python train.py --num_key_value_heads=1 --intermediate_size=2816 --vocab_size=8192 --hidden_act="swiglu" --rope_theta=6290.0 --qk_norm=false --parallel_block=false --optimizer="muon_variant" --learning_rate=0.012 --warmup_steps=200 --final_lr_fraction=0.0 --doc_mask=false
Each number is 500 + 50 x the weight over its row's rms, rounded and kept within 0 to 999. Layers, rows and columns count from 0. Numbers have three digits each. The size before them is the row's rms in percent of the matrix's.

# gate: layer 6 MLP gate, 2816x704, rms 0.0549, rows 16-65, columns 352-439
# up: layer 6 MLP up, 2816x704, rms 0.0557, rows 16-65, columns 352-439
# down: layer 6 MLP down (transposed), 2816x704, rms 0.079, rows 16-65, columns 352-439
gate16 105:443459428492523495546511455512455510535458503574500503392435498535472425566565551464456535472487471513442460449512574502461506531491474464577416519437492571431567528480527508498556442508460531534432511381488475598507581487461452545537505426490458634570510501474578
up16 102:602491558459528499497531570522562507506497483473491555443560579509565594469472504512484528440431523544461496464460528546479494525476513477419455542504472426531491501503551572458443428406508510509450558532488490496564496461412564511485523547432536524494557494449589
down16 100:553515424453515560524556455572505564480455495600543500458458484540498524510501474495513485484527468468509429550517505589551461500439480441467556532546494531480630539504467582517497511516489526400496511411550516426502538534429571558532543504480525505453534485614487
gate17 097:517485458532495413339500502532545516532391457514448467531408455654510500560457550525553531483530473513462387573398470420534458576481519535495490510464462610605519433554422447501539549529456514503489427492470469501572497521622495497465446494468488609514520499554457
up17 095:508467486491476529508540466463563516515469454456509419498541523590437560510495591434470472502427527471514487493471490510463534451453468518553514546490527457473483515541534528563529566560524495545538454476403438565458502530499466453422414617574528513475519532482544
down17 097:404454473437509461613428540505501498483501536485508477463513527532494527457495517502480473469449392642410503546571506416450575475513500460514467522494509490471497516581384598501565547494447496527434560624542512413512477498507485502459533491528485453517491466540486
gate18 096:486544516518536567438500465500538503513485548398560498455514518503475570521540512512498453470421522481469512493542488510477532462562505458486542511407406481501440450511522497491395495539453530407509498349390570480421508524475453476492504491468387460408464540511531
up18 095:477527481554488497465491523558582527420487510493430472520503466493500549473494512483571464490464443396551428450505460470498444486596597571473546543480491584514432529609496525484549522511472491532478470452485425510544529441492488489551571475527439510490632589551478
down18 095:620485403451538455470539496513535475644515540540568481538424532482421530473473598601597509506496501477513464483557428498450501409542496445486433554481461449499497428546543467497496505573407607552415491540513519483550517544452565413497463544512541539655518532576481
gate19 098:498544507509517596396530466502489476491569491610501601534525542479480538580595548500529516399568526541501392479516470530509525557528532499508514601520394474320509431521452491458571476549481451545482441513458468472471480521537392390500519548517500487550508514555476
up19 097:471576521465512471528564496578372521482483527520456447510564512506550522519474513446461441561479433543524520453547557566485535514548564554521496554510545546454510542517494470548467432475522470432528493493486501514451437510581516584471556547511554469449551479526519
down19 102:443524494547460519460469522640544493521496538509476444502480559520397468521473512470540477484462468450563480441563435475554489555483580434415450505408461496490567426415480580468494532518510462517460564501542417499468387413483421469608440423415480532590478466503580
gate20 098:622474536479487538426480541449462435508448438568599409515565538541577500552544544469520451478431572553533515452453441452470428539453501444546464508553510507573479546538601491497490530487643441497570505547453404428491448539533489461511514494395521520460415455560472
up20 097:533521442487518456602483427497485519437444575473521581478452379522474494488495396536508582575596517557535489513526549503499522457459503493507490586478464563503557491503482499424486499482507491500470445613499494531525566389574460568476475517472547550513586554533529
down20 101:532422502435437467551480569513458474520551476459553530461469422536467554459570516498531517468585504472509452461471542555533443518473524470469530513523475513478498534356470531486601557464501454622518399590505392432442551507505505484543481466586567498523498572507520
gate21 100:483503588494550490540298522535396521554467447500442500476446458531500582543473519588516536438512412524517412498511475576504439546461516514577502532521451520594463499439499459536462497536474452530360471547523461455513495480511448532490522449493643530538521488505460
up21 098:449433475506525543412458455519457531475437557555577517557591398569541450491473530517509434537536550496471582451427542519554455443484513474497604432414428461474499518538516460504575450373425561469412564445511527513483466433557590483471529578499504545566488510519499
down21 100:436503548486473475551562475550479522515538540548462508483526413519525488555557448580621533512512463501512397563540474525547537543515494438498491543484564482500539462412542490557634457543537533463551433455448421494494461438501429530594536492442533414504578593483459
gate22 094:416503527548482445495549534512518509496394526508493522469461532532502520551475429532548505435558588519493506418651537516507489526554521432428503520514555498482434541470465512512466441386574490540511431627539550364525478458528557534514544508459505439481455484502563
up22 096:515545452469492518623537565457512412514489458585492454479459510444553452542470443497510580484435594629482520460475428469459532511466457426450460497582525454522604529381465442514526532435485516550476469422460487455516486506493420486483491477506457443510461394503508
down22 097:514483443584479474550477625494547489499558454536536414475469504508559483570544525467518509463490502566457464586540550470418564456472505504412473517477509430479464534420500494551519422542489448570425489428436623484501517500489467538492590489508523413521616508537494
gate23 096:469504463490521531499547450598599541529513553526498517480564447512478443488565560491474423503538611496520492547472489507572473445438434523386435483501496504480515422591500505539514565480431513554543504573437404531443484572486521584507484542435600465411548503515490
up23 099:433482510520480482548542485462530525471516563609422446561540512499432504467530470357518443484489517402577552414509504508494546508475498465459512523492505445505569538419461504538442469510510523474450440508422526507536459575476518558446420508598545558534570443507563
down23 093:553400460530516474559501435492499528492419457500481499448483492522489608431480482532506484483497484554506490406472492525525482551583559524571556472483490463479458531573546429459531493513490581503507537525598443509448525470520435398485492564543474452510412537424514
gate24 096:544549521584452598434478469490520442559448473529439486557483424444465504504547402528484441474570512504507507544526573437503454464472515524435472457423469467531445414461521431513591461402479526470409553515479529502545526460491501531549533587514421565432495439523478
up24 099:487565535470578473507490459560378497532540467508518508505499406483498490430562476463411525539440492430463467572563557558543522541492508527565480581494618466447473630491539480555454510456501486564404540456477557423539601477499459466390450466425594486466502528376507
down24 100:490506498415547533445517486505465417484473516505491555541494410406514511527502474490488459529416459514429453595486457461466484553564538512504538447516567362489462466531576502525415520451469541445529569433477573499554548492433491545465478402539558536485505551510458
gate25 101:549553599515495566470523498540531455507514538499421569500499453511534464367531571423530460477427525501501603537545461478495535492517462436528418546668518458522467477471478498535497526628466450389479466496505535464589526448495521486604480463543547485457466473527478
up25 103:463575558445465415506559586455533559411484486573505498453414517540549530513510522413524596461501517605651457500510510523429539529450433521501462610558556638545468516502493492390575611568439490440537503477472455427548418596519555498458476382511521496509570530526489
down25 104:382442554547386500572557473527561527540509513486523525576547519496464466551454500557461462503467534492573426393554543428553587522479461520432427463445412564459464503488575535532461478505505547528571470511550506539529426464512502496466489497434505493466512407484385
gate26 098:518544534477529459559493477473452472596500448511465525503502389445443494463565539426435566539501482568601471476541519419483600550488469448482400577466407546488520535537545459532472469469538445419413428574458502514528572506438454443621548511426439490521566534537527
up26 100:409536480472493497492532498484576519448553535436480530530517433480523451572586497559490504483530496480575512496532474493480522441529506451501456495412502469406488606584433546406546467554528484528496536480442649490539483512400551528360421532473480549550520520418557
down26 102:448566457447518459487470480542456465449517389435457467537538521526470474537522535491484480548543588449497531450382536485466553556447470649515391459539489432552552457451575514499507545550538448488576617526534510547509502517490361474470576494428537512454520521504471
gate27 100:548511551401615427507493466453493435540464486456581471437464497507543482511552510533484471439543519434542524422442481550536457420484596456532445513395498578453523402449521501440650553513535407493397406497479485476471470570465446447567547462551522453608456481430527
up27 104:529483511456474422498358475523595422457477605530417557549531476558517541589354505539541466501438409479461512419586512484465500631589525393412421512545581469478576478463524529421478509482483485541486566480408545542582477516526446512475438522579536457495492540456481
down27 100:471511487493570579549369448577504495571428482572503524500464530514483495520474437530536563572463495484501504465453491499468428438435579499514490463476511536583482437500544521441402559461439513554466499489547547497532514476483470463461476494557516414474466395513410
gate28 098:455530443519542495438458584518552483539542512507537532572572564535562516468398496479533493481520451468525612514507447440478467534484455481465502463476529416479500611451474531407414466432585476512620415532546524499529452514477457567543558544487519542459496513476582
up28 100:499521519474524519536477481515539607448493579472490558581397475551488474523527434563465544463491555556517466381535450499397514489486541458394549483477408488498465437559438515490557479587406555522519511591582542505463538474493554564461380473477491527567526575476507
down28 095:523527533534630525488538471502483526488549496457497523497480411478542516421484460512486539495505555520570463497512456516505508532516532620457517521493467524480485552478392506458557484459508530472457523493479564485487554517580468564442458553405619469539468456545518
gate29 094:530462436502444551461539434569429472510531566434580556500480556434551464559597517443450454531501481520507473472492429558503491463494499560510584565452402472638492455492614512492516550476552586470530570479489481443486524472578496488512465515525462444455526499561476
up29 098:607524490527510570495539420442458436506503508458572484491469520466467449528379451591434478490488512458448577464525502531537565480464553564566481541459456478548446463494595451537510518472511535594500588455466511513411464624541544519544519485464419480407555419498468
down29 094:630460453378535480412502525477560450560525528461603549548428504554620548581525459492457500488537459516450483549515397494566540424540513550512430483476484451499449502549499521518477469583488455447544553510513491458571466498584562484569419490508422500502580453473443
gate30 105:435533504497524491546531504545485519468437470535459468501433570482523521507581579563483416489557489459589495485488604487452462476544495600453524671531452502484490474515536478482416617475477441522554355565537462519444434461506466539482497482546572453451413532520510
up30 100:414605490428535484493516512481577551516486464558455458540414555516528504423364534477477502519536508518448576476640491589565525515498538434484417571448460571493410625444420477479517515489517435602546483513478624480569545512488411476552491470529480472443491448540480
down30 101:484445557540502522542529520511395529480566456393432418371457607483431481464502592483535589440461415630482539475440483501535470492583510526426543449521545583486470494496526568529540512444455480449524388537466400479488520522546543457563575430583496502511479536424425
gate31 103:500475444519553441559577524539551488599626511449458445522430568537533534475429561510410487501547574455520466443511471551581455542575600436441495555625365537522536467555557449504574508470456522525559472493558520510486443461478571505509476591484527543489477494481630
up31 101:457405512497484494446509545493518420487552427416447592539503465473463489486603491469517504567421461515449495485441484570428524431468467511503440471480530478427573486510557500543520598516499527471458563457533465585533489484558478493520586436494414485550589490494515
down31 104:524400477498422481526481555526423424441506424498436589521393470548531430499437477449403455484420532476528435488531536509444550477392509450489486556528506382500533452404443527582543528401557529475512534530498513507486556381454541572440487505441435569483474520503509
gate32 098:491479570501602460582531429496505557525484535448499547487601459536493581471497538498584501548463577521520519471594427554521496451521475358544440507490440515537597461610524429449513499538554485485489495651545437517497513505554500502477531491520484467463554458587589
up32 097:510525557522444511448469415559476482511482498525448502614495492569481487508508530553470444489502443507430596403494450466498433520480523509472540570510506442568535493595565441351489482345426582452490512531584444556482507587573437532513520411506607577539505493482421
down32 104:451587541483461480526427540468560539537516499453535501481471512551478530493514443530546514530476482473486550477480556516551457543521510579440416489577568475480561416486579453472610512582556547432485436535520578665458517500485412426476479460521455416565434444429471
gate33 099:553553538487574462561506568420491516548627444548504491503507509499455446516521459456516446590500480463520458495570620542497486533459468558546441470457511534509505528506514474514426528593486443558519514472524494437540500530475560610482515507499446501366528518471482
up33 095:466550464532563532443596488510459447633446555490526549548428487399536531496547490527592501568535497595545513515425417417567504491452499464516521551384439514429564529469474459478509474501501503504476581442564530490373527563505558578427512443625473523529510389553457
down33 098:530505542549548588547594486496513441510466510468481487443498588474484451542462488422480524516492593498605490511521488516504481446514556502495502529454597541461500490529475473578571449600531489410547509545550516523567431515500522463420357511622431479513414522543487
gate34 098:544522560515563471473476537554423455433528460524498536537442508509419554497437500483444480572441460461508530422512446391563555536489399481487449481523483476544439490496467527538429524505567488565519446405515554408459482575530377554453559545537437492502552514490477
up34 096:479458535476483450509482506444419526524450560604386413495641461445527531431543441456480549504526459532527488554489551512498456584592440465466478411458577542558513508634553490530448461472422546480440505574506542506475517500502591512491581509547522399506514477583570
down34 098:435418503557479509527615459527571510512491539476546490540473538537473501508526449515530491464410548458490548510531540484546459417498640566521444436586452518596512480548487472500482586548523476514475423488510475481532390548500487513538501427489487500499464520490493
gate35 100:440425494416477419390467396514477500467464490551541530524453436502496446475440563448450447498516384491472470465474454542509548575578536574537459489482436619485528536467561474468455511498472562520502484477487546475553561541482494568421447445517528547493562505506519
up35 101:507484544561523507482474530467478429416513560465526545419555486521442581484437409517507589539527501474513524490439495479563482468454456534500487589610515460429643519579433569630538492525529462400511482440496524457595539434479483491519524535462512426461514467557505
down35 101:436532447498540541563512480479563493530429491533486459583453440548470460464569403451508524583504462529472581444503514468443457482560527592449449529453509446428543497528552428480471534494516530455538430538497516467603518528480490522441418521505505505471491525452438
gate36 097:566485515532567446510528463541480558490429440464587508620588492481403528532460423477531477448404533506405475491553546535578503540475567559502426471460490466584597539463495486514513529505474460481520523416459539507468449496383465502523434409556504485437504467543537
up36 099:468500515589540506536382589484427515440496568541539489523546479516503549494519567517500445521533500456503524536502553459442541591519587549509482497482508565435529520563500504552476471391407456447614512508431460582443547569445541575576435388560497513498550424555590
down36 097:421483372498510464497538506504495455531531465500524510492492517547474528487570507464542482515457507550486499478472510399525521550595471554504496532531499596575481540461567544493521464395504586537485525573442564543421533463491581546468447541498488458460517561515601
gate37 101:477600555413511385398494465492515409494400482471379492468510592451535483496544519503557560466512516450557460477585529442425506454474489481368612518564467496589530556456422526504481523371438455467500526426473586397519426488486470509499502497450444479535552544409504
up37 100:533427500468508498526516475469466525403475570411381488457496613454496447467529452490540542534431457471503549465572610451498478477563463498557458468583513489556471458458527465453570465501484498496505440479408591486593588472462549456510578508475500471519499435524478
down37 104:409366525508540509442553527467472457501513564480502533569569520506491450433476449570572517554464476575418502534622494531494524567606479536439523501519487474528534468462548503479592533364518548538500453458508542437446559533462562542568560571531431440486469343526515
gate38 101:453367583493516539560552603591414545572482535576347533584476528512529523497472545545479471562419444525483569458458516526464561564492570408524619531554471497490517407516506512469522465440523535440451556499447499542470483491466480571485417501551412485495511467487506
up38 098:492505441518466398472598526350500604567443504455543543498618472523541472479425453572538595494497505530558433523453529525546501556495516449428441554582481451502477450563495415529566534488550535495569507414473471505551454611532413556536518482411519571469554510478420
down38 099:484558557489505493442571597429472507481539494532590426535449430553402496540521565418511505501486531518533447465506496572498459491511442567489517351424479501432429517487516415480554405459441492573495393554417536441428506473560482452503565579478443520477479479473504
gate39 090:503425540506521479525505471501516566485492575487588494459539524453524501500547478465414450563480498530522492502463562463477490482600489486510534451451525464494559453515618526442456436491541586558489507438486465380461285600544505485548538576478422527494566476429459
up39 094:552485432349485485471506451616523545517521452472489536516457443571574561519479549521582498437504422468476573583440519469465514469503497458495463473505552439511463487492419458514487594500465399538468483474559412506513547442493478496491498519538551592471448501532486
down39 082:483442542465490487502491429474504533396500519504519524503493538491460480447483504521466521485546534440491407419518500560435527469488492569532459545423472500489453520507515554573477506622555558464552534448504473496495650461544505490465528436453510511496424527502571
gate40 103:514479489462522559599556516423478564515440495549478524529507537529405451580489530448412499563506534506439448579457461518472607543560532546399426466447441570423575574539549565495405391486494430468601545444434442594502434476443489562512485568539504454534493514437446
up40 101:470527525483522472518456505493645549501550474512546555468466468557561433542464498484551534481401451445463493491463523456516521528604581571564504558551508485473450465553415486454559499462602485492411458470587444449493546495476448493461508563527407542480504474429519
down40 104:511553498459516558474498558446545418565513534467528461551496449527522456520479461480492542493468427454453631540509502434424577524478607517510472469506500507530474456505536554510475526612435499548496510562526458456428519441418602490432531601505419523503525401473459
gate41 098:479523504510596594586458454535523539540580574445586446574501466475470468612583567440520583507524496518512585502450452530553516453470472511411488486535464420478532606552498502516538501477482498517537554528503492504593522516515507619396449534451491437479471551464489
up41 102:506498451491468471507508538500432517553473489544476480455401423445545593501484470458486574452514471557533481486442561535475472510520462523556416543549599572553440451463491471541515510492509480428556548497627595523658545509449571534520509469541499423613508496420531
down41 100:486474550473514571511449504476492514553472529501447519502444516504489527542475570500498504487406476518436503459463586535518501608468520521518519482512533448517430486497526494599498569498557511487497472487569512396547516484539434493484460499507440363451513466474501
gate42 102:618468518505439491441453497445476432483418482453508564454530517548465501443460505459495528445464443499577452413487420559559498514567483468466493433492482473534523553546509438389652527528461485569631488470474503509575481605605488465552445525460466498499501540564573
up42 102:438601471564489378575511447547479529549538411504491450484534510510508514504469522432427454502497498565570594425546479543474438430692437500540549441476467414493440515478552503500570468442450515468585427476405504412488499466558540526551542403562413469536465525493504
down42 104:508554525592468474538615379480566541527474499531459511595453491552468490550510518616488526427553574509528532433441502508512548395418478497567556576501479427573421513496454598525511539482375419439495506541566543429472523564546541513574553550518497483483487551553571
gate43 101:517480475398503602536491521503613582475502573520468635475497442503508499468507564512541504492567494455456493549378551434402565530565482547518497484513543483422477511491515457503581508465462561539503474433444539510507559487554477523469488513540533471487556444546515
up43 104:459555517493498452451513417521506481520519512507533449450502578439468541429550573426564530490543514464590525391516553463473544447553480573540558436536430441479508573434404514544471515457486439445617506523522518499482540394416473463594559467561477475583587463446555
down43 100:484462523552468551491536561457500487380484498474468446531489511535488540472458509513496448554487447574509497503541475495499564486594451491537473499498487414540480570475466578564535470474509500434557584589547474616414463433447440546573575506582464526611533516604491
gate44 101:509524615584395519549519505479532483449447545475528524525483403389541558494510496559472503572529484553485504466480511435485464537509500518504543556519461534516493490587536544482533555539443462450404537462579500494465486436495444540478451423488461502507448587541504
up44 099:540472537438521406572510435544442477461497376625532523545504428388470546546456506470420499516514577477554503496540508425508488541632459493565501544450386529472436496553499493494435549529595508541475461443476397550577547516499564483547530486503452557532513450539505
down44 100:514426534472561494540489633562456578531507436548425558545390516580426545411513466525518554483527544563423482461453471567421416442393504423537568459501486476415457512538389475515516516530557455551537481500485395477523534461493491487492470527557562481475431514516364
gate45 097:418440547471408509516489416498488541512518542543540510553442584489505391522465505479435522437500515539438491451469519444515521533448462501409576548465442533413499554492509423563434579467514452467485540537507473507476446521564535588502515535493523446539543553566503
up45 099:454445482555549472592516455459506571470445542547573545429532430499504481492447436565487494516556473485496511523499520531421448515465465523495490446509548465551434418560469543475478590500511531511469523478468490576506519516599541430613469487531448491492539556459510
down45 099:598555536529580505521367508464558439585544495458526562475567562537536474635490554534535548463502487590500465481547483491404485496540590545465648448482648645511554494530540492439524498585439471439530426498528515423525504553414546452516397561498489531474514484444471
gate46 099:551457569504550549484493522542495534541514565554556519467529462526495535528518535560435488513518532470491467592424493606561477452463446520393500534408433490514525512543510558504466462559550592445417491440484489434547526500592426519559429489577479510449537461512534
up46 097:485457473615531552491494585467456531485442503608510605540534488517546436444403459520504457532508453491509462543555580493416529484469532455552512598431500376495504563510475548475576489577475507504469448524450557498488513507482544466469464571536520651485466512404484
down46 103:514395539573433484577508600573473465513464526494470477445508454471472521541475436488507479564559534453565554540577481532463395544535481467551489491513546454537522402523516469613546452483502461427453538416529476548462429507390422482582529510505544553384507498512508
gate47 097:511453541524447583461462447471414481417525516524479424570481577530540458476417465553421504453469557540495498483435473537475445471461491602489445529563503511510608461534480439438475466509513451446438531505480556577527545495511583523475481548572558548433516611587500
up47 100:546474478499464456506474536546429537394498493571510521545482465539532481496584506571440573549489515619469533530463500518501479525457454441631517525501512492536532498486562473506513464531512473518449496513629483495512481459495532471605510566453429484514561641526494
down47 101:543554408497522485487378520578513546550470439573581508518541455546476499589519455584610529493505406517463594531561451484598562564477529396467513525573458458516487513506536543465455408507503472415450496505537585493502501555450481510607504527500485443541470545503560
gate48 094:559478485555584455466482502503431510574501451534492526424549464603488597502520492493438538438512430540503526523544511405461519509532538489481397449495441468455514567422530626436501425574520463570530470465499443492498513506523573450530452534528538523498456415491514
up48 094:563510495492504543573511532419535502480538458546508525456512577647531556535519528482486506480515465610525551577443535472553564481470413500538544517372566489534457494475531569465513523512405498567481567488522444483479498520598486505453430493478509402490536470562442
down48 097:543553516510564507509582543521447440564495455515497536440479491551515524543517486413491533515636475536543623498472417518561488489502497573420469549508435509587514543514462493492520506513505488455515539479483474535460569535454462469512511465489581545446498418455430
gate49 097:490621496409522452545474472517536498477457439585498385471404486547465456455530453519561536504552482571572566505554499491470426577513531462614495553544381439475482496483543420471439482571447535468462560551568534493489473509485490521506549534455526535499471523430528
up49 093:479471474531461504575516459533411482586436503511449519461469470523455523549471551495514577508545537515500468478606477486436542446595461609479566568401489499534437415513504489453454565537485508505480517494455513459534467544569549609525518495449517514546535556479499
down49 092:477466507469482418497524433507543610505529428581599453430531528565557447580426485511526520455448501562465499435476427459504456520506522446552499555463605493567511586502425488521460365515480550524526470523524437530520407485533523521519549416457502410501520569422546
gate50 105:524498494514526573498528422472534505436520431511475465533478453539537486427481417394501349500430414477520558505477500430486519526545554559412514481417527495550525596494616481571543554484444460443381560545556498478541540485427457441440547553479432458561490543522532
up50 101:520472533507521509484498451525491448514461509546423589527542541540548467552546480559464394424527527496492453463471443428510517556440565520447463531546473476493497424503445615483506488513520523447469503463422551495520537514536423469464462489501456542562523509532475
down50 104:515535436367506420499484505468388419540442472529444484509496619380504463432510482450577451489520591421486613424500451483498468522542518510481637532506440479567513499402434534518406458485492412489506553485604503514461514547442544470547502538467481448539497465520533
gate51 100:465448501409507532476530476476423505484475501402520543569532547456398560590539362601504522509535503561486472470436491485491557509540394575494575541517557534525423501551511470581574532522474522521476537383495459493445490426523448592521492470499458525503516520466652
up51 099:465525440382534584544505589495582388449538582399507473536546541505413554476507478483484496504500430551523555495468510512503601543519500495446500573468550535541503545556634473534508568502541581585478550528414458432572485523523503637442474566529572540467500482444494
down51 094:457528526516571528435502390509418451552519489488606564513517474449473425486436508573581444517555466553595493449538521509492532569468438553538494573485546583492503457478506494414560505463471526535537480530450482454506582459521552546465584486491506508415490406417495
gate52 100:562496537490536499554509440486418497514549525415549515506535508452523497485489603541513482521483530527468449426532511409469489477462496417518530537475439536518526460430514497530556436482510509572460490498533477365502577460477545502621455486494495425463495569474523
up52 099:445542569466505471424543474615517521530488372543581477541436506498428510572442474499466577593470560518559498440429578544493534546463441520559439446464534501447500542558416470434480494462449537489508596421458460596427414579623437446445624522467447548440578485425371
down52 104:512530528535437488508497543524518510428447585636472486543491432486428583527451413482467511410491533575518536483527555416468474541477468444426512440475507470557451515560520507638519442570379556441525554486511481611447547418503496541496423476608471620531493519418509
gate53 097:376577507503531578514390423469506490460536446517510442443383485515462591566544508518577522478478435532549520641465520532493516501542513448456530468449561497421509515598523484399519535554464471551422585488559502445450503510531535419520543517509533483574541594546501
up53 099:584467514532506476432523495499455551557452478535363431509478436512559520476544543471514506511519472493546573503482469484418439529502423554571489498406429494533577545519536515499502531495558489462513455532454497514492514552387432451445465418463489562471601477580508
down53 098:498523529606468521460419511500510569549500498515527535455502495446462532532474573533398499526591439457551510511536440490476458539456612521648525378491438431489511527550576461491486592493597477528493472563496460519523455549424500541511502362461532600583599499493543
gate54 095:536562476424521383491577517444507495457369413515515507480471512487476553523546489541503448538464471492484559469430492556420551565416525523536501491480444366480495377515499446387485557528547443474491554547447558539510594574503530482518472541482582564567467486456540
up54 097:516496510616488478464589407546515491494515527419524565518501552545460431419479518455524507482599451484492459502456490496602624475497512502481517496507518395483548352449538551473550485613412488507487409397546466454515423541509490414481547544469492495592489594441538
down54 099:518468437534498524453613557438559418567559510515480553381632543491527573396442455474552476467590488531455501521580538650482553533471480444536445488518460514487406609546467494505453519486517408535450485547493454503460529506371447516599460479490540526527482506505513
gate55 099:548604524558463465502578491437467522498462447494478497465507499510491503471479510438482531602442466475536456449450498502438416515535587524498511489523487477426492533482393496550548475462590545368518407528514569454534474592432546444562499473503479573572485555425545
up55 098:525428463448476621620447510527502443553513507564507541461552481444563496516555527455506515461546535574483545508495417517442532400550520526562503509573563532435587430563504513567455452538465416478567593485537468560496565391445467597451452490497543524489293510541453
down55 101:541422381539456552543445466452501481524476612510468462409510491475535503588494458484535443473435564494532494520441393534370465440439530492508516384485507500531511463473452506428503478549461503591437422528439498598416529439496391462476517483515462458447515454505493
gate56 100:493467508423482484447453517483529526487609488401492578559511588439386489470509546542498492499577556430550554458524478449539509479479515470460443462521503510444523556647478490470509581462549547526485482548488415438578550609485480567566451505534544510523372462536517
up56 100:428502528494484521461469427435468517436533517511492509450510512504543476598516472503405383562451517543548508598526444523510402532450526494447523438469459531424456514569552409494518514461466532437552486421503440468560490554568452514499471535450497505477484517574585
down56 103:479558441461465482551461484404433547478575587486504461544479501583515438561574569536601533493428465505550495510553484368561424543473472463488525540489531535502470570576461569443533472501445481504442515472482527460533498466428513470450557431470536521560376441490529
gate57 102:451533490462517475459651449439441571541473558512413403489511396381546491488509489535398498457471442507499620536502411546505604469474510525477566573498423467462541477524497440605454510516446496487461502563490557538520420466529517467520435446538479442485574507546463
up57 102:464512516455448537430542475543570530554491395487445436574419501562439465495594490452456578550534485488418502565444489531550437520395545529458444496433528534518421483486622575584557487514516413510443374471615456575511571470459528504590500449477497424507515589443458
down57 102:495527511593495433378536486581542451514452451483475527491474482466538496452435473452485503506518405477481547512452433476472539439450492541455537537532523457544492496482524521473495442570487397477474467532462540567503471493527430453498548472446515410546393573531551
gate58 100:527433608494529457473394456444491435587509470496576444524587485460476580546442411446539492509536457499551514529476487534475615502560549402548471453525481536570550519420495428517464521524510480464522467474484399537516444501458473573423491455504506494559369503476606
up58 102:558381576495553531552508480446444475513514450516472508501505534581611606528454440488480570552513391502448580555515472478562482513582588507461442476570403493497469584529446480611501576411516552447552528510502538576571530530452446480438546402507482524505515507347468
down58 099:494441526459502470453454506513457433503409492614481460516517493513523498576496467485497464479534518569456495539459482444576546531509533540435553491535545452500426392507465570536572552472502431334466569475562556578343464494411456535531502492535426532449510515508446
gate59 103:422480438564564587591500470541535529510530489567425617628557501507514442521504478460517512464522495543533497486508417463498550509469498514498441539432542487576515459435536521539499452630564407473541474449463505520506535585537528415482462497509495499557422487457436
up59 105:487560470553470610540441485514471483506481562508564492523476565607490541522531565535503548562473526500516496524597512466543512442502462466565511558412454480509579510504479528444408462588459435502544526547535536550555412485551457504502426506422541559488471486473504
down59 109:482518442451517511469518542442548462517468515482526564539524489438505505505601498494503501505558428420506479487426520519519452465521491527456583525538497495506502544445533471448562597405492426487523529499569515484424512436542533464519471463504576508513459491501473
gate60 100:551606504472547502585484506394506566531484620559439505527600574558420576494451498519509507483435473501572549447504311536568451500528524550465491445524601555526578583575561530488519541459505474544466409510466515491525440481561490452541502503494609386586462563545519
up60 101:544526587517521559568457440488506464482535556568522549461581516455424619564466473542555492512411444491541529461424382469498489569548521483568452508580590463493596471488510521552416471523439518514536490506574398498431472540596492520497562457501558538482504501486641
down60 101:404549526420478428537575401560543497531549471447519478504431507510518468540477586507394574506567494483593435490489477560483525529485537460555457397491577514504489522597517507467530516409576591471523454455508477523504475520467483451573484490447584488480449565538473
gate61 099:520582639526461477532487612529582482520429455518535438479601521557426534516449460470511520453467525438564451426458396480549581517490536524543393584546552533488552473521529515492483498445540532564505568479564483557421501459457589479511548515495502504461538463420471
up61 100:494444465554549532503526610491498560560508496542487480484519469515439521559495545564483491499510363527487518584555468366578423506533472413571532406565491487414463433517439545577506531506505448523464371457501415489479436428515522563468524539444557444608470468568521
down61 102:505402400445448525549512533515506524526442539521567512461522455581560471503441596578560499531492448529438425512478454481455427588648545505476533570470562466396490492458450558488535434567512487482516472485404529450507491505533534440478553518489537499564537466436564
gate62 099:488584459495507505510467472432459469516516520538458609498469459589495566478500541586509486498461506492445540505520499476447463555448498526496544569489597529605542479516496506562486618551620451459454464507497496463514492424432483518548407542477550523513500545479486
up62 102:551540481541580457474572518475467461491610587492526494532491509500443481434507580571416482508502520590488496525538411554461404434535473529531578558511470580506368479451467449487521481460502444499466501410499497605519439572576500477475580560488477511524492448521501
down62 102:482535524515505421507440528544477521566475555491562517583430408498461505438440500559432510484505525512542513482403400507550466391528524498510463568409590534454432517465551553453478454559506643524485452483577533455491500507596607619469461559561560447535553573398494
gate63 102:445507504473497648451439617479506474528471558558429528504420417548634514527457543467480570456394539462496414507498532494497540514486597507472585472457567543548507432500502513480437464487510397475510423522556544523504476543458500492635491482553536615414460523491461
up63 099:513534483532507469584447472584499440466496434507460513457470452554552402545598511569476500558509402585374550618481496513466518441460542474571482491473449509479440576558598542489669429534451484532531538461464520539493459616512535446551511527472429415533562459421518
down63 105:550532476514505482575476580489545520473571480495376461495485488603442579488538490618514427520441541523519527526421450548412558570467551511434387451439480538425595469591458469489565544514469566530555509485482597441471471472476516470499510474488471474475453472556511
gate64 098:459437525523494499545523438457470456493539516561591566497478544549495582472656431511490546495489504470389556509556413476439559509548503593448457515493497563459542489422507502567482453626441565577451487444542516600505411462570486437540492454522456537525479610417553
up64 098:505499521473528512563479479509378495464536496555450458605527532558498605466520430538407492480530557541498563558540430423488458507531464450483488457539524601561456467530474444497514502497443568514491487512433528518535524418480461483522472536573515606479585591488534
down64 072:532512573478340486485533520519430572529544528554542488462523449587488553566438437614539517446503503563562487501546535521500465580510465564484530437480415494508480444519444500466530506464491398457551421518499587486535493581411487460500572513472492439559477502539463
gate65 104:551522438550463455490498466533467465523513595509507478543594494560444550497492433531454562558429430557566416539515418345418613510502479468489515499422473502471459518557559586533471504488508566514444546528573511536574488555423528555523510393512466490429455560499504
up65 103:581479519538434469468488428525537496604520444458478545474575470478453444574423498479534494415428521516526480494466464465490522510545553565436536577442516512428532525479587583536472524510479539507486509556510510533481551614496432521447429478522439441589470488445487
down65 104:540504559436520446446468542478467458485459505494433620555477472452501498492508542489393543426513563479481504497496460478552513450528457485476463457600511446505507518427446468548463558532468409524557571481511483471444504510459507492512522461441479474559520557636527